{
  "num_key_value_heads": 2,
  "head_dim": 64,
  "positions": "rope",
  "rope_theta": 32500.0,
  "rope_fraction": 1.0,
  "bias": "none",
  "parallel_block": false,
  "init_std_o": 0.0,
  "init_std_up": 0.0436,
  "beta1": 0.95,
  "max_grad_norm": 2.0,
  "doc_mask": true,
  "max_steps": 7953,
  "dataset": "wikipedia_en"
}
Each number is 128 + 24 x the weight over its row's rms, rounded and kept within 0 to 255. Layers, rows and columns count from 0. Numbers have three digits each. The size before them is the row's rms in percent of the matrix's.

# layer 6 MLP gate, 256x128, rms 0.13, rows 102-201, columns 64-127
106:112117193114122128098165117124123150109119105175125128146148094114114107120106110103110118154070159149110140054140170113154114098127154146124096158132143144109148133161091081146080125112142127
090:129136138135126133135115081104129128136147084129101139115161162122145144156136127120124118119075153141142130159123105122142100168108214102154120130152122148075133071121153110175168132146142171
103:165135134126136148110121126116166141113132093191169084118103108111162145179109126151131120114129099111170149163139115136173114142176139173121141130146102135130137085109156128132129138114176109
081:113120133111145123169092146123152134122156114127151131162131086100162138150124157100147119135058139115130144176081170170150128152091125117165158108115123158149119129126109111141100151154130120
102:099123128137139150098158097142135103137104088135160118084144126150122136136113136137127141124099134136097119095124072141096101076123116131128089089107179094121191101112149111140108133108149122
101:113092141092101101116124104123119158123118126147120175145078159148115141143094103092105150144131149116132146136141107151117144092109109149092159104143084145121146134126116088132133132138140137
103:132125123155111148118123113157172119147103134153133154171125139088137127166136117109085124110133188083179118131175156115126142163096153188153125127146084129097141100115157150096117131144151135
104:102106161140126128154139122142133135111113079125141108139107116156144153153100119172149087107141141138154139125120118129104126117185155133112119156122095115142172119163136069134120134111112166
078:140117098159069153080102098115122099113072168114157168161150135151123135112173145111121121153152107154089154110112091134143120167104120160130111114113158114129144114117149082113099137107122128
108:125100157128112107079130110132146151122100096122125153120101131081153118144132131150139135144122157118141099155156105119111115089102128141133121113138151143127105158102130128160117106138113087
086:123127133130135097123136167136144114151106147061131098150140113124114108184160141155117157159097111150124154110111119167106122121103132101139100146102134074142127149126114129097088159115122114
103:130083159093116110108102095090140145152100127094121158145167119106134142090080112101115181133131130103115097120143102103155121130115125132133127136139132165154125178113126092170098132175086113
100:076103141138151147104077155120102086148140094143114097172152112126132126118110108161132123125137142155077131119139134109102131119112109100120100142140132095165139148151068116088145159140093066
086:106135112084095120123177128133115080121124117122170129141103143129098130134149121111111129137126164115140134137146122075117132114135131160117132111175132161058143141158092134142129139119132127
105:117092149137153097110137072151136118115097112114136137123109091112166122107174110080131146136114145141100103148170144100142132132125140131106138160098099152114190095136157115128078117109096089
096:133128139077133185070141151146101178158130123146157093112111157150127186110152151122117134139112108088115160125127119104183088148145133166154133127141144123113117094116138128137164143124132100
094:143128159140136153149108093152128139107102129132131152100139110105112123123125132078119167137156085116106118139122127116172117101132089169163132113119162167148130137108102133167103175145099054
108:157166161106117097141128159112153093104163138174141144123164150156131142119100139087128171118126127115149143120129138144170140103118144121138101134129143122127102160134105135119114102056126166
100:129158094128132100114143113150140112094111155097143130114136124156166131109148152129120096102075166131094080150103118112143073132123124163135129126161161123131117112098134096131110139127116111
087:138092134127114106111149158132146094141153111141130116153132115105141083136113116145111120170099113149131157113155168115141146153104151124114109117149155109108105145114108118092153104135134127
083:150139173114123175126115142123156107103154121100133130096148141117125125093140099119116146113091128143137111139160139104138118102114140117111119127096133105132110110100151119153136166138120128
087:111139192153146158061128108075126169137125116112128111135143141170127163117162117144122116145101107131154152148135121144145171142125123103187123125140072097115150135145115116154147094165144064
106:163140154095116109115174106126111119151105136130122135110151146089110134125119113128159174115079135117089106144127150139104093111121086101158101169139165134130142148141116085126147134106121116
107:106101154123070128104129110131120158157112088168132114121100118144114136112171130140092148132103124156116135120156092118140127129148148138137114143143135141134151133153153133148093160107118113
119:179120158121127136122127140147174172144125117141088128131094152142132151160138183108159098132101176092121121155194110134143161120171147109134099108132155137072140113117086176115145139151128156
092:121153112080118122108109127122146119153165159140154171134109132136105172137136120112121175119183132128113089160153128128167106129139119169139140121153115153142135116130151125113161161153097152
074:088116122149092144127127111138128199176172132152110157124107135122140133138098123172117097111103106098134095111180110113115102118112136147100101135149111149099111153123141117108162127101133142
100:130142143125080119127097132115117112088139092103111106161101145093156167103130128165157193128121166146117140156118157104139122126102119093149095138144134096130114163117112129102104143093105124
101:079138063124114130098116118128133145099126101114112133149136155133149097132152149155081148145140122117134098161130126152147142156124107141133171098108112151137162132134146162122111117160135135
106:160139129139150176114129145111125100112093128135119132097119135097126168124160124079077141137144105161134150160179152118144120109126140117086102103195135153120107107132162153147128147121151099
085:132085113155141081109145100127155104128138139133125172146119103079160102146131138158159139158111168075139133156134124159160078150065127148129108145147146127146114145108119139114126126147141103
122:141145066200110120136097131135177115143132116137076104127132120109140109178121120118118118158118134119131112162148139120154099062135160138126082101143112130126103111105161155094168091163137123
100:123107169110148159160168152116106102128149172129114120134103125124147133131122137095142186142177138149101145150167145167120140134084088130078065125198151129143126110114131136126092125126118117
115:113132120126123126117155111096157097114131130091099177118095111102194149110130110156140109140095119125161183137155136161139147065119145110142112114171097160123104094062137159116117158128179088
084:184094107102134154131185129058122143112078146106134146147092105115124161124133094132135098122151098133103139191121070132142138071118095132129120096164130115114117147114124087160136169152130162
090:148137114093137177118132119103157129119120123091151115123150161100185138130155137145103171092124117142110148116140145137137131130145108114092133105215100128149122133116116137144128119119138165
104:105115146137091103158139178123147118109118137111110089135082087104100131119138102128149121102155114143122122094142134122091108122148165115181079159122154123119178134141141125149155129155110144
104:157116140136133147086103118122124112145103093133149145132130107122092082130137132149145144137135163164107129119132162136136149141137158149093136103158101132104115135126173127143108155167141138
109:180073102155124102176123129115088106135126142175128140131157108105135158095120149135091115145113144127138125149162153148173152137122150142160105102162139100113101127116121104153124096165116143
099:145118115089111162150138106120130150161122117150151120137115114069113117080125155141130131123127137118144098149075122131158102119166195161174125130135121139142118073121153107138142112114130096
110:131092110159167091089123115124152098134092144168138108143112086114148127108127164183133139138136143108175105093105110118119138125123106145129097158121147131125147158082163122167147094107129102
081:165107112131173124069135133084191100132121136169113123140141115130169130136088151152130154114161119148125164136091138179108148116116152134138112117119122168149147140153101145139095125125116133
087:135111117140191143154127133094141094082169133116135138098130104130092134165122161133132131139134132128110145137107105157160135104145108139135113123136169119148150168062131143110144130114140157
111:124124132131120115108145120109170076049117148169131158105087132123151164105138136147111108147148094141158167107153108156128146122129089151157093088144143086135151084129135115145099117143125124
102:126147146164095152086131114146133107107145110128155117120130126143149114149112129065131142177122144075174110137127109107088122122115157170104139138116158154172160116116094123169156162152105104
095:099103133149150133135114180141126144153118133202095114142172134093107136172171145167159121123132144110132132111150149147153145131109126166124094142127150128150105099160115120127122128150132125
097:123114136118142106075143108082162155177133174148134116154151102129093160111091141172110147132136114110142120138142108127154131137165118167108115142146096122107136109134128165111088077121131102
092:131124140127115100130108149121161161091095098097140154150152097142127091122120178144115123117093159129121117127116102106163153142103140097145086143124057135097148100137137173124110135112152134
114:068136126120111114103126181120150128122087155174127134110126059139138093139125114155133106118103148100140148094155147105118056115116149140147155136156083144135120127098150116121097152158096087
097:104154121110120132076113140141166121135099149092125113107127100121125149134146154151118150164142159108121141161146141089115163131096107170137124123159104132121129150086122138143099107138137105
101:088099130141131136133137126121120133115154139144151124168081123077178131173134093121158113112132140092134110151134129109163091130147142133175102177131112171121124127101123073124123165123129097
106:144129132113115153154128149131131110111151115123119064120145137106139128154118157134176111138169101123131105105127170155110148135147162127158122104134109103114142131136121091114130170150141099
096:145141097141086143107150109098135140103160149139147145126140125100126101133147106161124135119107173133128112145093151157122093127100193109126081163119187136137133084118130172159132149165099140
103:112130163133113147099104142096133122063168112107101120128093091132124159136138141127161143117123130130128118137132126103201152130074109137162138119137134110106132124092165133190119150097114111
103:131145121105122160048109108140108104175093139116088163111087158105155131149131104099133103157141151174116125092127112131103145126121125153169080122154130134111088098131119129136091134138152125
074:113119129097128087142114158146094119145091140114137112132144157123188162169158160160090145133144150122155158177174106132116096117162118128133125096146112134139109165149104136101104099128120148
126:095136136135154103141109103126124169153140103098151138156110115123118144150162161115094119124127178133088168133156126100166114102153105141147093135177152097159133096110158126176143141152140104
079:147145124140133121111106092127160137146115116127102099142099120111116157161118167129137198136137118115140145134100160203137157137090089144128141150094131116135149156159109125102119098089104122
121:076105143168137101156173162104155127107088096154129086117079134150088162135121128116137099113159122098130137114152098134142126125157130131181143153142117107071126124112119087140113146107104120
100:130123080112150181117088155137148107130127128118144143138085092123148084127157138114123156124098162142120092129143081093205155088120129111127124115113131141130128076140119149158111120137155122
107:126142113126149090149127146113158151110087168151091133135101120105173143158153169143171113154121097128125109148145160154129122149082127116121093181128136122136096108094136131125159188161134148
110:079116144087121139148132137138124055111134100147139151124141088108149166158119131054107150119153119126097128094123083118140166127115140105130133124118142159143116112119161166105126127105111104
086:127118139061132134132147146092134053183122126156109127130133132132121102128169150130145138136134112125151124115116160164146111114124087126113104136155142139123157120139129114146130113077148158
086:110147097145150154074145158120133134105129132091155145111109172173137177115123153160118086161141134128083119136114142129159120179116137162133078151156099127121113108122118135128123135149095131
101:069132135099092155145101116155163149125127136134120101124145118119156151149094123135142119135098116143143128173115122121103088144154107142102127154162107105111123150103179100144127121142149133
085:094138185144129125133121098120104125151124113097100089122122133088123122136069146091116129169126137147100124101117141175094134079108154135141118186099111121131115131148124102124097114117122112
096:159168164127119163125138131117142138121154193155126147132160115101128157156126144142105088154149134081114127107127148111101115118174149122143142137151103129100166124140159124132120118116141126
107:125148137137138111075142119115177091135109134108125143140139099136150135122133168088141093117119153132175153135138118135152107128092077103154109164128155147179134128096131103115117094121135105
100:102154129117157115078122109079128168123117123154128153098136126133094114137100158118087139124133136126113107188124125093142123135122076145115122116122102163127108130125127096147155179112119131
091:193156149133125111101111123122108131114130108146089116122158130142119154146132117114100111153139089132107120160121103131119153141111123159177135125113113183085149068176135100100115103058113135
102:144115167070122178120104078107144146157133087098127114125187140083120103131105151131115112135134086159109151136072103109139110125120141187154106124112160108146147089123126137121143115147148123
075:142112152160111096081151129166126145154149122130155141127123128158132112133140099159126129153132093118183181105127096128075152137110117093132160088146116101134127134119159162135166088095164125
112:110151169129121135133103084091115139115185156147104108109178138116164132208143119138077171092121132140127112140137120089132161121138109124151126123121142135101094112124097127154120186131126069
114:133133153125144148135112147102122138113162128100127145137122135106086106155091136162128113125112115088111108161174156146133133109114150119146129132145103144119102116169115080131147169191125114
115:127129103139121110123153136093126137128090119114117148130129147138173158139125109157134118104137129153107145144125139142120107103151114116115128068188112142134118114088172128135103161162091081
113:100129125147152168127162149127119122128122075113125128101130138142144124138129130148090141134136178150125116125166084098154109141139123120164114114128122130125113095117097106135141117174131122
089:107092171126146084134128147113163099108112133165122069103131147080113136112118148114120121116155150098092116184102142145144124143119117154143127135158118092074136173112084100132145108119146136
095:135099129152130122113127151067066124166125149099123091134110078136168149113138141148121127214110118116138129113155148177117158156137104150140132194144123108161108105136146132121131119117132084
087:133135129138130131118133143143133111139137131145126098147148146162128130113127141148138137166085125085092115130183072161137160169104146099145111099104159138067097106130090119167126118167149091
118:130149129108141124153109118081117081081127118177161175152134132134140145104117102135108123133128183125160141116114145146178152109135104108113060089145121148141176116125169126111114158101095120
108:099115147138106117159117129159181129108109123142112086154110099139114102156133194162107152170122184128126112124139124118143131126134116167091119131114143091147130128122120120152128101148161102
093:119148167153153151136141143132154141109137166130119121142100133162094125167126146120146188116135090162142105111127111176170107146150153155087155111113108138174138148097152101115138153143074117
098:120177138132113123154138118105120135120123105123117141144131128118154150142101125169109133174151115084121097165143106121149108108171123153159120079130103153147113149078122095111122108119139067
097:104144118137110108156134141112115145121147102109164123136118122107102157131102172094149197173139115134104114135139093136126132112149170114178156162089113117067153119110138121110110114087110123
104:128106105120109124117123099155158110091143168145143165142143131142173155094132177128102172090108156106101131139103125161146105124131120111119152155123149139120137130114162199119133136112102108
107:131132120160116119104156120108116156149157090142163113117114118162076097115117128149162123142129181102177153103116163142176129093166134096151102159149148144127138141078114106162086132133096100
105:124129102123116154126157139113170144113092143135127150149116142106079114134121106118117104108141118124081126132131100106159158138168128141141140128136111083123145100146130137142156073098139149
104:136123153138139145106157165093135139096141095136144146102134113132124125161154155121099130117087098154147135117128111141132126123104144123140120121139087172144115104099123153148121115087111134
116:116134098120148108124194101141128088121113122140129174152106127081144133151141097102106128103117151131129186121107121103136107120126074176189106117107066096107113057124148148142141118118148106
101:133166135129152150117137104112143101134121145150111136133092127110115115111151163075182106128119113112097136129166100139132139064160106076109123133147129094065120131129085156113171174140119124
105:138101169108115137150123128111145134147121131127133172146093117134115131110136168133129104140111177099109136119110119171133122109130152145124175110209143135133131099154133125132137155135094080
112:151101137125115111148076147139145170144147126142088127136138123116151138163156144182111134126140149121167113138132111130152138131121131141181094126156132131090138138097153154112120142171146128
102:157149153085157152145138142151152127117157106133163184133108143107110092150104120107119183127136187154128153171127117110134155096110138142123101117120134118133135149141112146134086172075112096
093:161118118127092147115115092099127118108126142178127150125120152129143118119128118124091110115123150104096129115106090096125136151149153126145100144156156158121139131110167085105127132143158114
103:129142150106115063140108109147145123149101131138163128174153126109122179165154139109131116169123118141124140141124146132114123134097100159133116096159109122111173068153128150162072120111115099
093:111114171087134116119101092116151152136105114135131157130108115058142158132100147135137131141144172115136120124143118162171148148123143178141097104148107164158137073144090155174142123089138123
091:116150134135129144140125090135070070142108099150119145142147151100136137111138131094097125146112142121095135130138125157136130111076113175092131109136159107086106117148125135088118108148157112
098:173173182108125093136126119112099118151126133108150117138145093137131128110137181130126113137138098130102157127141129131146125133132156155119160101145113159096118107105145114135134141135114122
094:150165145161149143074143103141157126130114155153180179132132128100147149154169137137109148103145086128100159134138084118127111118178118149127095095142118145139137102131139110116099128129104137
095:089102124090138140106114103100138111122104141105118093148156121130120175128116106117152167125096101141119145114126120092120137153070096113177134157167144159100109124107111143137101139096135131